{"vocab_size": 16514, "norm_place": "pre", "norm_eps": 1e-05, "tie_embeddings": true, "parallel_block": false, "init_std_qkv": 0.0256, "lr_mult_down": 2.0, "schedule": "wsd"}
Each number is 128 + 32 x the weight over its row's rms, rounded and kept within 0 to 255. Layers, rows and columns count from 0. Numbers have three digits each. The size before them is the row's rms in percent of the matrix's.

# o: layer 4 attention output (transposed), 704x704, rms 0.346, rows 108-127, columns 88-175
# v: layer 4 attention value, 704x704, rms 0.093, rows 109-127, columns 88-175
# q: layer 4 attention query, 704x704, rms 0.0923, rows 128-183, columns 88-175
# k: layer 4 attention key, 704x704, rms 0.094, rows 128-182, columns 88-175
o108 102:161126112115114163097136170151079183114117115100165140116155081184163088163180098147145106152116123134124113097104161070103103160118135146123124140168125132171094100164186159164101134140087136110165146159139091105137153139131088171112109129108148150120116117058138
v109 099:099094141132159123105160172129176092183122094158155118135112108145109142080047074099186129193177139075133102081154131120078080119206151097076115161112147068126107021144147158102148078101164131091153097116110105148109117151097155097093156194152107117097142150151129
o109 101:190167102157058141098148128130106110137045108142121129115078104176109123048118141111123124103124218139119172101122201130146170107145096180156113170121113145156079123100115150123122193150133123135147109120140147194117083189139132080069106033159090115133185104127127
v110 103:064045120097126119140099120120115100116100122134150133148112111141087051155129162123142111118139111157154175134154139139116070118115166165132092148131104115149137170175110168147026167110021171137121110111041147124174149108122122127100138165105071193154097105118096
o110 105:153157105116093134113185144113156131104100137169148169082125142156146090111157191118151060104121151102125098130091150117147151123153167190081164181105144114155165108162068140161085136107116139102187180080100082088133139125167093159171084110098127177132112130136110
v111 101:097061052109143090137102085133136144117121083181103133144177139104131131086154155161125093132157141140165210122124118129089214115128201142140145100123127098140155087066145160144052128125123146089154100083128121135162078143090125180177157110172158211078149155093121
o111 107:096086101174140097151099065119106059114136083115124090141096071148119126108146106043104143146135123141146152077125086129143134093093073113098120168121108146117133188123133176171112103140149122187093135144183146118145103118098139123200068116094069130178188107140128
v112 103:102132138120098141152075126108175126168105130084116126063132164083070115130132177114123135097137148152108152188153117142217132084122169125111156186165118099155135099150085130096152160093130112192142143141127117170165181114142105092161189108188120165108119105163106
o112 104:126153127101141098142126169124152176097145078114125107157155150093114171156158155159150123101118049187127153104125116144125132106163153148136142129115088100130084093150116108087080116132097104120150154149121130137114202195150193110147128134117127106134154114126160
v113 101:091171092123156123134095138159094088171110165169155153125124155120118123191147151147195213108147157176170166189125095169129165132129109129119118139112146168154084102104078165110096090062149128167087175113127134134168150112117129141119074106140137143169114092136091
o113 103:073134146154163110173172115124101166177098139075087182126161106104094107108030156085131132155076175097126147092138107070132097099098082111119177103160114078103106135066085101142109172094141129140139087093171125148105193141101135159141203078132108127144119156165102
v114 100:127147082136178134114199120128129124161120110079118149085116116124106136126167168129132154063089116141140185117147117149116170096147139099045134130149117109104107160127159196125179093133175108121177144136071141152113201126192138141163115078130129189152152128099132
o114 100:158144111116156170133125166138088131097154077171149148162183105114098120152094123141126121127123158143102117110139107106064114181110108115142133127147119114212124129075128171116100133072074133093162134141155110191154199180090125152090124141091093150121081144061144
v115 102:123148162118165097154193109134181185141058170057093116128084127145077073175169116156104149068090067192114096102134134197102123149115199133165110179132154108068072076115167156148077119112151107155106116115093125111104059131072105155148108099177123129059114082181185
o115 103:110126073137178076182110136119149169062111146142110118110201057150062121169134088120117177126123127137186170150092153180121141112075112154142104100116119133166116126090118151145083152059083090083142166082114112073161160114106118146165136126101111069164158121174099
v116 097:100096095144127089141102132112165168170180070117135179073185122101141099106124125139141130132074126132132185127117219106223119118102148151185125141093120112119132133160134170122106125130177097143107129119175139144173144191164075115167101154093077198125106117117108
o116 103:105148120104156107196091152139151103129126099077161086080156147059140161077117139118122126151124084130137125103113146121124131099113202157076183124107155160132172145179121095151142071133091099156057128119102114131165096128092131182163132159090097141157142072137119
v117 097:163146145140093098128118086129053152165120125146158172138188151157074185094106161116151132124123112108162076089142154105150099121167103187135129122108137139094130042163144202110152094074132081107115129091149127133044174139136083135091109129118115138131203142194139
o117 101:153120208109174118166178099116122129156163132124162155156167158171100156125134158173125118061142063093095102122094101139180150130221095163105103138137118127066062131149114132147134143127175103144111161175145110127131124144059137124126145183198133102142157070151058
v118 100:140149140136154125131163089243121099114144160120131141100157080121110154135185139165110110084162134080090122169138134143148154092218136105152107100119051162071148160109146151140178090091096123108152120161026153144162164077126118081166146096057165183158132200118145
o118 102:147111118146138097073114103177120120115049145106130155128099151136088137096143143096100117143120129121162103150139084129166052090147179094129131094142122095100126107092167146149129120093138121115132083140111117118119106099141137123120165129131160070091149124155125
v119 103:209145135132204069132124136102081160141105131164114158076154101135108123080077154132139111132178090092137132116095187120161142120130054171131121088155136180099119146145171120154102152085155158086141144162187053133112097126122101150113139114135137135173065156150109
o119 104:135101173150110134156122095099128083112127175192145108161188130086108134104134084126150133169124102127130083077100143174089159165127115157109131149098126141026113140089115202115054131115185111107132108133179102063098055128114122178135123162150120137099115123109144
v120 101:158141083195124138063100121176145110118104122158159143067101126107181144125141113178157104154157128113074093223083103151160141126135118125090170128116072148119130122083126118112194136047184131135141172127095142182139117058116139103078118154130114156140126090128142
o120 101:191077126135113116141136105169117120170143158093078120177090114129095136085071167197176101027177130146098150114163158079120103141156163131112163101185165124116139089137114153158123146073116131167063121098118160076095152065105119134113110061163110098196177091151097
v121 102:191148146067138096101096143127122127132096133202135103131102140087160087117140108201111090125135192134128070095131149076086131125115095110114207119091148164137121143086183110118137070117109124120113157123147179176098137125107138112092181161120105097162117120097104
o121 107:231169199100075141104111113170063067129112067110072137150140107135154182121088108147117170153138106116149122109102149142158144135135098096155139172118133110138125145101070103145124096120134139121086143078151103165079198098097091156081119127137106076094108139161128
v122 103:195112081098165129149113133105149106150134145091133128027112139113184107086106172124093144055120124103076113157102069175160146133120116154146122131106146137147158159131122154105133100124141138111160121128140100124136062182092085201116106140199067147117103105160154
o122 103:163155109079099159127129108140130122132131109074116102143091174157107141162129093123124126143101155145135138147182078113150092104222122101069091138082214110143069151056129169168117065143144125185107136125159143140107181184098137131132054111125148109130143122161107
v123 100:065167120116176123096147099122087109076123158140095155073131054174101174119122153151093157068128111089126085102198124095082091099155169120086162121103150147161155153117098137133128067132146126136100115092105137212063157136119152097181066153082101057138126092157125
o123 102:139131135124154124106158171195122145091187142113149106110059130108089106097127087114062115098102084134082090168115123149082196128119171168142129129161134113150154084109181127061144092148136092147109083210138099139171105125121140076055113148150189139150105131155092
v124 098:138130180154121063155145129170139181147117112139124083141162050089140177095099125054130162150136103146126088148102108171117119148097179104136104105173155100110150122134172176166133123122129105112132144162171128129034057113144098102151137126151141112164144130146109
o124 102:126176113164089154189180088045180095061127132117122133100128139141077139173182132182128115162117091106046142155140101108099089138134163103104134125142098072128163135194161055096085127140109119158099157070200114120106109070158145109087092104122132118153121116089112
v125 095:127146155146108140144079106148169159109110080109154110163090181130116109131155136084077163149136093114145058103095100147136142106095073098137100082102139072125153068120156091087136145085126133058088136148149146114070137146125170161173095091141146152181075109114118
o125 100:142136126101115123105126082204078157136084108125204150127070180088172116116146106099086093141188159123096087117076122075085100091106154127156095106048093115153120094152148112139069141115102116168138110118105157113116110104170059108135115186154083153125117125097129
v126 098:121089135141126130134136138119114079126111120107132126081126144092162168088075091173125114095136136091108141104083126128169138168059107152161121114171182109088080135118199139187152159206102093188061127076118055130107118123166131108155115089045091102107143123144118
o126 099:158082179127143078068135118140095166170131102136159137139124159147159144117135074109112047088070153128155157183100105114138114201048111155128069086100156060129130105163133104135113121158091099147113130112178127157077098128110158131130079111138081101172125109084146
v127 100:140092112159112142089121086096146107184159146138123105118106166125167107090135167130165123165125155072137098142157104094090141084195142143181123066072144160167145134158155147135125154107065106173165073118151157162130172115162128133116105117073104138101162077099086
o127 101:093105148093112161115116110147113122167164119162127074125144119165124165104107202166125157151106148074126145107103127124059102139141115123108097100086141144189131108135167096124082111129109148113161144152147100134093132137090159132099162147194108079129141115132125
q128 077:102114128154126138040135128115106150103143169138110070141124158123134133139123129151173145100104177124122109133111165114187092162111097150163183092108109139140153148053086104096109080159125089134140136198168105085073127072140092148101151111162139142140058194133143
k128 071:167160114104106103181169131139146107120129107173176127139130085116110152124165128071100138149113155093117127102093100157060126123081187104072110159136105102143091115135165143170127201117145087123136089145114114155090161135151191152140107112091127121070149095172160
q129 076:106124132177104087170157094127075089149132129114087169053115079178125158125139163080197111131146153146088153134093170085129160175072134112157170104145167144129150135065163144134144069168140146108138157109178107104151114109120124120117172119179225068126150060122179
k129 073:138079139101146137081092101136114140117144101109111107071167214134121133096103093153126114130107102086138142162115110079139184110171163133118122165133121092131101131107159167171091094104133123116114119071109179092131190136057113157170178104187027169144141114132138
q130 070:096147081118169174178077127139210093169124179110135136164123146185082082150128127118105129114161092100121177151060151137111143156113175104057066103181122169080101114130167110178145102124087106123052126096104123078109175107144119136154135139153095099160169082131159
k130 066:238134154126113145190177151133157139122095049091081119187094110120107148099125085112150134186141141187093095088126043166110080080137110134171169145046144121182185143101072130106129143167133166115108119109115099177173057112134151093120129138120142143119142146169076
q131 080:170137076134144130137139143139081052140129180115151129174105113128130124165091149138146141140158077157084122133155156059155096182091099090176111093102106154148182067073092107124116090174162109119120133098147110073122178126151083213130119091135127117113095078093135
k131 074:075150084153107088138095130138192145142102107140174137131157108090106134118148089201095048152141129117116162106126114130132102108142099104092143179128161188092103184194050159065117158116142110175164133164097147143110096134114120124159091139163076181168094135091102
q132 077:123121184086108128109166159075076128101143087207138182108164110107139123148147189077177094128087131159151126171125135134147146097148089172139153165114112106075120198144159141102164126077108110135208140101126088099059039108133141122135174112125100140128146131079152
k132 069:141121130118118174147146116156166196148114107123067099064121167087120129104139130087081149149176100084114127100097045138087147118090181199143130137170123086098133091125104157127148046176123091114157111160132171173135186133099123161117086162209128158170114057172130
q133 071:115147215085149129153108106132107106133157089114181140150160101178161148130098128145097149113134122081113127180162147167127220114196161182093077108144109118078157112207095099133103127122157146087123084131154129151085109141107213157117103141092147141076155095163061
k133 072:145114116181145142140165112173113156115067085095040084122139109082154135179148101116221159127159133171074101023067143188105106136120140067209145099133134103160158146053129127101157116134164099154059131131108104155159137106135078106133121159095174085151153128103104
q134 081:104127138143117113153099130101132131191155096052158116134100107112141110168096125139106135146128102149051060078132162117129072182084130146147171165170068165125126058123077118097127117179061114150092165080127085120119195074133175123161162127140113081149110141097150
k134 074:099109076099176090129120159144174183083136114174159085146151133159088094091152069127103118124135177117167157091156080126141140155167111145108090162101135106122119179142099126134121149153114142089201133136150176096062022136082135157132144154103114206178132169160069
q135 068:134067173130126127086171092079134104132116165115123135098110126151176138135170107123130146137064121111122111116082149179057078111126117117159169122149114142201151136171129200177095138143112143130147111111174157202144167094089076125106085111067131139160114089104104
k135 070:167140127180154139100118142129099143118180205155154189146137169157137140153131167091124149102164107119190176120177123101130162097130153144105121162110149154090082073181144146147130115113098093141092130137143105131083126174117132160152161176152065143132135173113156
q136 071:122092143107143148143104142102199126148161152125167168116169113112158123098126106071172107149143077140096153062106061133129120157120155139132102178143097143112031132139097080161157152067085081086143077196126141152140125161064146131143089077163112092165168206093136
k136 071:141118143095094114090205155144064175130078047143068124131127129133169194146170122135154081117098128147119115105107135144122127108151061138151067054113104154128158158102149112073145084185141125093081127110110101122132180075159101122132097164128177108068139112180072
q137 071:127126078079137102167178114111172202123082123143118088122141163118130151145104108119083175079141084112096109143129103148081091085108131127129112074155104150118105114086145122153167126160112146099120083163144125143132048149182124147206115158126092117079144116120118
k137 068:128146181135181136149066132134123092159167123108153159179156149132081130119067130103183116142121140132135142110094123140135106185116147105178150112104171150138178082132092087137054242111141114116131099105120120146128202128126083099125104106124167134146100136103151
q138 073:167127150124175071109143118117117100175114177136133145139170150115132121135156151163114083137142093198136136125122136109157108117081118164181143137113101149176182153103122111079150058162108173122162166142173118127116159059107123168117104107091100147213104168080159
k138 069:193109099107143125112169167179114131134131111097135043087135141104096123112126119162121146125120102087093129109136149115178122137169168089060142170147146107093087066173133068105137145122120108153076091132112116091126150062148157143159227153165077125160105106139143
q139 077:103058139150124089152138123146111078075089243163166119103140143129122167090195124110123133064110073116117152174083154183092145091132106108079160167184138102119149228125137182114112116087114114110180142181150158145166164221146111133077190163159103077167165055122088
k139 072:134139114062117142075102139076126149144113124123140159082093167130106114110079154123110154097110192133189109121194122110171156098105129171101122162129094190162103157139134090184106063124078121080119154111190118108131152099157140157143134101128130166066125180071133
q140 075:098156085138116102114066112123093171189144100110124113094075154159167138068163108074122110092123152162134108152169133137148125124102090096157128157136130070163162190172109141104129120134155093102167124117112155129124084087107133036105129179090129151116114160168125
k140 069:176113131138198112159108117140124092159128183078127198132143101158170136158090155104106131124121098025127077131074138092174142149195123114084104214168169054120098139120138158136151155080099130203104194203143130152073180161061102098151116128113122103159139109142120
q141 082:128120123146149150097143147142098092113160103114103137108143167131138155125169154095203126152099108138194131164140080135170134123157133075121130124199118065122094179188189136122167107088161148136090171106107193109134126146100140127025105140117161126196147075124127
k141 076:086100157112136135151121100159120128143138139159056136116125127102118178108119147100138155076141147141150112091109186154133160107182139166083076125122094094104102178116139077138146070112127136085128144148110080121114097132175102156138121159122202139034115137162069
q142 086:179161133137089141162187135089119162102148057136142174120125075164083155085135143146079144143116205096156107177173132083143170090157144151080085155081095086068125158133154130084102144120153172107161138145157114184171131187118143150155114104092133153058106146133094
k142 077:197150125129088129083112153157129105174103108106141090098102133122137090129109153121137102155143062167131132142071148159135104122104124103117218112139154088188104115085171153160107107104102152132100169165123138124160119151147105118140159117149123117146089135171117
q143 077:103108155138102097159131153131110144070159090108094110111113122110194115152142097130139111110118134120127173155097135111125180144039171163128121155101111122067112078177112148138156160102105149152145121115136083083073139042169161110137141139143135152104113139119146
k143 084:134158182113122167063199105138134145137042098074198112142103191146125131128152143164128111142085156140096076101137136099120121108157135089057182112083147114192172098175141109104133132169194157130136086076073148172173098135112123093132099139151129139070166118167098
q144 080:033138117120141144112116121099193096134108148118140132152177113135124119159086140174162161165141085160062172084121085105150046121108127182148126052088137112171075107156136084116131090105132093123141102123177121085145084113145100137132110085111109115127169164068152
k144 076:131144135179080122147182110155146114137073089177148101188049133033080096189148094128165123142148166092074181112077183133058117148151101101107088052126138110204158098159101050126081144152191126165109088069122157088126114165123150094105156099114092089165120131150182
q145 082:103152065118107137170113132105108096135126118078116082141159147086096157164100112132156114142156098187096083116127190113171148139110163104133136124144158124120117116187108115098085135129113151162108152131098074112096107130107115145174148130134150111162100148113157
k145 081:103151119187188101106123107191153115178139147111114128119143138151131114059083154096126159190095194187127107099138157136159149124141158134173135159095108124153123115111115168208127110150126096108175117105132115132117126109113143119067109121193093137110139169135171
q146 090:130105129108119106104117124154111121145141173129146144123122132191204161198148160177130114142168106084146114108215172151113112126087066116153183102127110088174164041111086151113056140165145136103152093180148128115163176124192119126135137086180097158114182179132130
k146 086:102133073076082103091113165114116159142153135135116111170096143076103105159139135095121111104110121129155128173093155081158149138090152099133106129113159112014152151157123059127164142129194154195138135093120166144120156077094132069124094142115103087139138123117181
q147 086:058101192114122140107121117169104151164144142081137156065109173074234116136124076093134151086134150127146181138169119102177164168172091140156211148122113195130139081179162171132144140113112118185182125097106198124115169087114083124122091161088141143157108135156159
k147 089:148162049145127098146127127106102216124176182102151101073105145147147170117104176118142214126112116163106077095098137143148185108113168126127093140186099176144093170081075172140123140115107106097097127110113066131140134163137086157091146140085046121103166172083103
q148 087:092097164097090155134121147087137137180152156166148141150121165081146099164126071092093087071111118121064062119125108128140138122105164118180116070137161148096152106095139100164121150247189161115139095109132086128137149105137124111204113148141140182133094130149130
k148 088:169111084133159163121128147166130162120147127161113104165121092044117140144200111053128139147152129100083149095148128149114137123102136084197114104071150127107135128140121031157165160118130104188099111128093118137129152218143146101105098152111101118136084141099150
q149 090:111148122137116151086156110111141096069160139107126139159079095117134135080069132103140146135111139136134135149137078142184185146116120162123087156106137142151127187141119182121208124080092118133104192094125160075126098131093107087149118186157140150121133133149164
k149 088:082088075163180110126142143157142147137188127152124146072103142119111130135117143083125124047083149074174123135173162065163112083137173129136068143187104161111106136100161162174107098064095157177130145118136118160122191090153165156110154112120122119089165136142145
q150 086:128140137162130119129200110201085169185131156085083055095108133123154160108130180062073144175161146090197124075142139148146115165154181165121072146134118094121139144153112170146172169170154168178112150110118119167128101142143123143095137219141142122133046146079156
k150 087:141106108081153124156058050171110118056135143113134129093125163121124161092123136134084137099166129035166157148147143160137099115141124128119082143106156110152160163156137121086184149043082098150032196168130121119100157155133137094102110150149167141114151142109112
q151 087:105122169098066141103147159138159127137145163128138123094161153114131084162173153137140111226129119148183190132150114159133093146149149135140130207110170132069135113175138126168151147090162085084128129121149118151154142167132157093090073181110147206166139117179115
k151 087:102168128129209105144137130160132180198171130104088115128118113158150137161152106082114117077128148125180075153092164144132155147157108171132121113175100148132117180106160149196147147105149152152125157174124118136092164199077119106143088151134120037089162135052118
q152 096:123165145078123126129143118130163134150092136140138151124172132125151110079144148122091106142145141159119196097077193185121098149106121100115079138147100154221152103153121154144067116122096111087164118157081124077171137185100178131087160125109142116134124117126192
k152 096:102145103104144138113126111135104119134153132098174103134110098123115089090104115151147140130125116131150117171076122072136117118095100081146161045094129122146158154123124146149117078106112135126123126103130208126147163185168077173088231166094139131027143107131078
q153 093:158105159160149104128140111110129101180131124118092158128122112133070123169168131147112181206094087145120143184116100123136127111137100131178043122101088112145116055164145129158061120182087146105202177087145131114100111130143120129076142118158149146143101170123143
k153 094:086112167124144069132154140172159154181167105150151130178137096121187124100119162094147137078109145125137141096098181144097143035136107177151072107164120136118036122097117139141149153171084136115189143215091121108136193052166137096116156102112105105060129079235128
q154 092:093082121129071172112171125155117088073141123055114104175086119080132155190113115135124120125104178112098087070148175143140089128108174130125111069134140104151139125160133181119174157144158198117091175081180131161098135140177113098112121170104120131161116153147112
k154 093:097094070122139063092087092142105193130104163172133113157130109152118128104162125116104090096063098168111121193079132115167154161126148148145063097226144173085130110092137147145138160111169089170173165121090115067132169147102124149054095113123185083105094156146097
q155 095:051104060116097119156102120141159112137159119140169118106116143104129147169133192112181111187149183117182139132131093170129131096191141172134128177108147124168135123146199142132127177055083124123159134143109135141138121160066121150087125196082144136141156151148120
k155 095:204107196164135125097165128125129090148153154124120136049133106054113134160168145131097154102117109151124144123117168137133170108148123182129080095122106098185095119076104109139183103083158115088051135086153131103185146108162081219054065144100151161101125184185101
q156 102:091180161131163143135119148197120178142142153131145176096147123090125118078112111134130114101156107133161157165157154106128177143105092142131092167090127096119126131139114160090201115073059095122120111171140138122076111139134140100153104134146139171121165159222105
k156 096:104038167127130129082114112131169126195097111118101121113090158145137148056102093131110135094158058132136103168145110115117087057203082139061089133130129156110124134115136214162130147152095135099188143128128112095113165139117092133081180173154150150147093123148090
q157 102:122165143196141116125122165118159091097149115096146126149179111138122099146102112153073103175120184120114159154122130092165062169081145108139134143120096160155084157176056134134122093102049085168174179119175191124120148121053175128106105115142137078116086111046098
k157 095:138172112078110129089117187099121111156113151114149078162116130155128132159136052105156087165043145117056134124144151157074094202098143180149148159164144079166165061116114160098157143155187117035129086099119117151133082043204124153152071121163132152077140136143144
q158 100:129127084159100135085100099103154155126168133108087133092090129128131121096087133169082059118059144125138125151130107161133090094130096101150134085190118139145145131109132166177100124146131113091130119156138115201148100120141086135053163098082126101164118140137161
k158 101:100083121134102067092149161137099084067130093144098124148124112110169103114090130123146116142097090063106130128080122109167153121190159175039130148184085139108141069131116194153166173116152072155084111124135097159094140137119134128202142120106062155157149184158089
q159 101:102183096149132145146135103128061185090089113117087138141114130155130138131137131132134146134204092124157122146155088182143109142182079103139171155078103140134088136086152140173077128118128159106085217186122127112130135153153192121084123092130108125106134131085129
k159 099:160168064168057166144131132095125152071093134069169070149136185157154094130122120153131106139146116123095080172123096147112082121129142100135136115185116146159188116177142146090112109159179124138072117109157096133144106142083115123124152127130136209164120096112053
q160 102:131176074175082086123124093067110162119149118127152115158196157106133167132111153163114138135154141148118146147130147109092103140151128137096082123135130152155067114149106237112125143067086155220136155136159115126122153156156151186118114167115125153137115149131119
k160 097:126151161139156126141119083152180121114111109191119153106093182075121181118190114129114146088118168113112126133070150147095139115124106136168164084075119132131129124153191099165101136120117120181102152125081162159117144184125091107106159125144091133088175097143091
q161 098:231090111094129116178114129128100155120122198170148151090113148122120071154126128101113151086146111152157185103122103080193151126105061140130105158101127152113071089113100163154161157158109130102095103102136080199208123158104078080127102144112134086126143109145069
k161 105:100082200080125142128138169095120097121147100196109167123109102096105129176167111113107123080144192129114174091052130099113159113121075139099112104127158111123175152136080112116124109134130140070140088161153117139199127113115096156070155121117114133124101080153126
q162 099:099153074063137132166167133129129124107139123100147132152131117125102082170123121149125191124140131110123144109167128099104097134120133135096112112134147153132125152082116084140119128157120103189141120156143157112130094119151193170104173101099127127152192174161117
k162 096:092092127100126180132132149115106085137138196133121126179131130122133163104121081077077128101128141176152086131172119152113085125133151130107124068135149128101146135079086143100108132113176143208107106107149147139120123160158147165134168080100148122160078064143134
q163 105:137109116080144156102098087133057152126132117103133163119105117117148104127124120155154154151106130152125102077102124133137126159153152118116089108125082220141127143065116078083129146142090159125114135153154077100136114159139055157154110179171139184109187095105124
k163 109:141110133125141105143143083176108141140126177158167111073185140161050144098117115099131151118177162035161133102127194078152177120083127170160107123108172111115108116142152126128174181119027171143141127169128100134151146092171102065090177121128147115103163113080180
q164 105:041102123115124124205189144129137169088127080144136070196157113158139123121098153131086116208105147133133141092110107146081073073070122129092118145150095066106105124164098137115023102197145118175128167149106090147104159171092166116173132113102117145121124154108113
k164 107:170095125221182189135120144090144092079123077100114089124161152151111113090111164117165116210183161162216098124139119136038123173164095132201124119122165160117146126140180094132158180125168156180127112131143147127152112182149138118108099153145161163117099101163092
q165 107:136166126107088141207151158161125159184126123101133147129187161155173119127045142104103088058135116111201134132152107081203158159132152141057180102135100156144105103097097132104109113126101163111167190151166119105113187125105126152144067137159125104128169090110064
k165 109:105099116176089130161154106178134174122120175157156112125122123159102137175134166134104194125176175152168102151116128109093176069178159092104132121135104125112159180085153149177120209157156167131150146096127132142140178112070177095147155104157065135080139113074148
q166 106:107150149109126092128085132146111162157128150197143138189129083171120124126093125137141121150105161178100103111143157146124114062098100072134105131086114062140105168114133237146148145116129108110140096155088138186108112147138122112141129141135098142142111170186084
k166 103:122186152126126144103199127122089156154131107134166128094099089128116111108134155131113122105150128117155201104068116106069123116110115121141170120109135117130101148102082101054125142200082120191096196129155104147125084153133161188191101157124101070176113146188086
q167 107:076058166140135108135081128186097111110152159110089113149126131098057162098139083160130117154092098153104102182084129124083167152166179148138078127118140109139118161162189126128129104168113078161154148135186106155157138095142138053111172151106113139096159109086211
k167 108:183140138135169128118158149121161038153111173140125094195159142163163107103058149162143180123167172098117098114147049144105084116078117120095121126152167119118129056145086199118099101140187140103106070128115134126152094141159082107163122140152074120190143103157082
q168 118:196131149081055145078134152130146131096141140162185120138112158096119113122101145122145089096120141191185112080157144106069165155095143177155153107095123106171180083106158119141193209130095177088130129124090104135142150142148082079114146150183052163087119189149119
k168 108:158140135118129113117181120150122101168132173129105128155138136143105142171186079101197159142148141181115155135150100106119130156169174119091122160128126067184176066152088159062138092195179173082138140070180135137129162133168070140154093148160134111069079118119122
q169 108:137148092079102161128143134112125100157158175145109149099144089106151095115108172127112120141093115123119108124157155153207126181145087172099203122150159098113111137160092142076129134120121080130131129190117187137114088159108139135166153147089143069117088113179121
k169 109:141127137133092113124170129135135146130141102154137122105130065159153080130081155161144115190144097134107142127148088123127158159097152161118080109142079152113121134128152118117093162077097118092121087066112163078152070111140143060171158104184119106169140206145097
q170 106:122129141096049088108179130157163107193148121089153119138074154178130108110120117115109122164139156145187101182105123143144109080106114119239124117119098146169121087126099150176155147125127163155100144111128189156084110114075094142165088139126108156134120122120123
k170 106:090102123122072101124163153161151174156130152136153143130186146160093121092138145085142103070084129115218137142134125154118109214122112124139147137136125149101173142177161073164120096170176101054053116148084140067144126144125105145136122111139135072148202178104122
q171 106:139065192121113074193111136049135106122099061118142182133194119097153115201185127132105153104197137151078164086159167100130111123125142120159111101140124120133112069173120160092093120138164146116132197129177165150120136117151151069133142116122095133081123122109141
k171 109:095109133172116131148180151120084136135136159116143132161129073092142136158131156099150116175095115119136112120159044155089101117135130126116097158097166132085043154087110127121095130089093135124073172175126156154094185149098153109073109131166126100047108131142144
q172 106:089109139112128151145140192064132115202150107092090162126203063114128109178118144128127154157121135145095168175109135091147129141141120119140104122108127149099082095179116056200117150136083119168105113087110109105106091135181135113133100087146125156117119129074084
k172 105:168127135125114081171117127097123185071170104176129144092172170116140160112061113149118107062127145102102090111132142117139130119117143176088147187150178095142115136108156157067176165083125124185139136122086141078122118170186110159132125145140104123101138127159060
q173 111:115105155178088176106120146128181113128122140156144079139107070166115112153163160157142062111123156165168133108132120070175134088105132059133127101154125183118112092174098130118140180130158141160086145111174161155182132121156119091179135126121123167092048100149099
k173 111:112114058101118092142094062149112095143129137109122083164147116111120135117097153144133136105069177137117094200103125071165211102112193135142123099117184134131142136169085207145174163110132133164098161107092141136113138187082155095101131088130104119089135143085117
q174 117:112160103149134195147181115115082118164080156145085092102077158128145130097138138083131151078118158126165173142115125143124132167134100133028116145134151164141158143153120159081136140125067099168141142120083110086113121160142178140121132130169128116117113171117081
k174 114:121151109089108157143181116190143090138090141092161130146083093160094119179158085077103092152149126134138165133073127235138089129095143123145106079142140159060076087193145109141117133129116168102087141132144132086153160118047134154120120106159114127128115150123147
q175 111:130088189135057117140113165089165116152118111098108115133157145114187125142050118147092094102093178135114151133217141105089172102137132107162098139153110048100155110134128119157116128113147111056152099093151163151174159166113140109111158100139125136093173138112138
k175 106:123158139116132168140164116181117116108096117138139166117163122123086198119169089144183148107219154116150129119144132113204138176128153146103122129118085092101129151153136115109119102069185098099123114161137075158151163095116176163152092126158159140162098087139186
q176 110:176112175146156121138076109166119124175142137160166124137139135126138120118154131163115166148136105099110017193126105160161123104155118133105055110142204135124088079123111118199133111147109142206151120141134127144166093145129115164114162170108096151092134157079170
k176 112:103120108157127159153132142142184154122129121134079130157201117097097115165072136153108109174164086122112137092188119127084041145158098119173134118102189134107126153202155124137152069130124122160235074126077134152176079156112161104128112102105166167169143137065197
q177 118:130184122147086134184140118132114165187138160158159111167143066109105135130076079089132121166136157122119170045154114127177165111134137137171215151114089196127126145111148114084134186136189114203049087129098149121130110098151166089178110160114150114135115109106077
k177 106:169107158128202090134121128078173160185134136145162142180197098077143143141081126143182159125168095095111146088083068137118165121096105116143183137096120102120107127130182108172151079131153186113149115148145160128110131111117167146130109167100127123166175135100072
q178 110:106081150167191156166163136100037162122062068169193100160123125150160136123169106079155138151188135065113056123105178153063125173117140124112102151137080152148178192138122180054123097107170035221117204184156142168145080069151108147155128105122129145149078069109133
k178 116:150144125153090141121174140140125110155133117092150070088112069098099078245154124152111180097179157149106169131115119134134069116098157138124111076134158126125110117143142080123142159139131120094115122154125071164111142114112150124060107142166160125071184129083164
q179 115:143172046079138138104125106174084118165101147129149141199134126104117130138140153108190086052122148032107145114075166093123094050078087109122122160124161163079120088166095120134167127181081161127124123184117136151129167144112177149101162108142091086150128191169071
k179 107:121102146102138143168107199161106149109139110116154173148134157100145123091135180112169094106097101108146135064137153137103105112146157108139094156138089110150050121091106142091124168135023139105158166152165084185059066159123103115121163128150114154169150120089099
q180 119:125174063153134108167126145035119159107163120138120122121154144203158092189153181083105109106133139100070146156159120133080099133088104103161070140109119102105133073132156077136162087114131129190141078150127156138121134093097147164094088098089130083114133153158138
k180 111:161105091176104081238148121113195155144135146171166108185167110087140083147130083092063212098141139100111120075119151093120137166151166157118102182116162156102101099121087146143103129138152112146139088128144103185136109197095183129129131133122143111105167133090168
q181 109:115161056166131092167115094095132136103113108197063135150203104102162139148164120042118104118115118058102077136156121138108114123110155082136090124174199136180117151127164164118116099127188210094121068077134137105153120117102131191138151120147055124148201087178173
k181 111:050124131068128100171125145127160157099160093139071134091071167074091126135078125122116144080118102123140111163160112123160146081116084110162135073144129100166132135130123147140159104133140227154137166095152137184088124090094135165125127151111139157112150145116070
q182 114:154172148148167097113103137144141125141112166046135129117093088132116122136147128156115125139110150126156134058135122168048111130118098107138075121061109118193144071130106127165183105148125155146126077094118110127138127100138134149140121110057159119122176075136105
k182 107:064131044123096158074140111165159159093106074142136170118102137124152099096109151157145099154134119145128139124133071107122136142188119104136197131074060133164169172055130094106166065152090140093092146106132138137153138159163067108121046107177132074119219092147170
q183 111:101183162140067105157104093154120146137101110130109067102108119133166135157058090118038160138149156103142167104170099165142128116157168109152083157168207073087080147108151129150133165166129070129095093178137144114159088160155158124166157147056146139180110104147144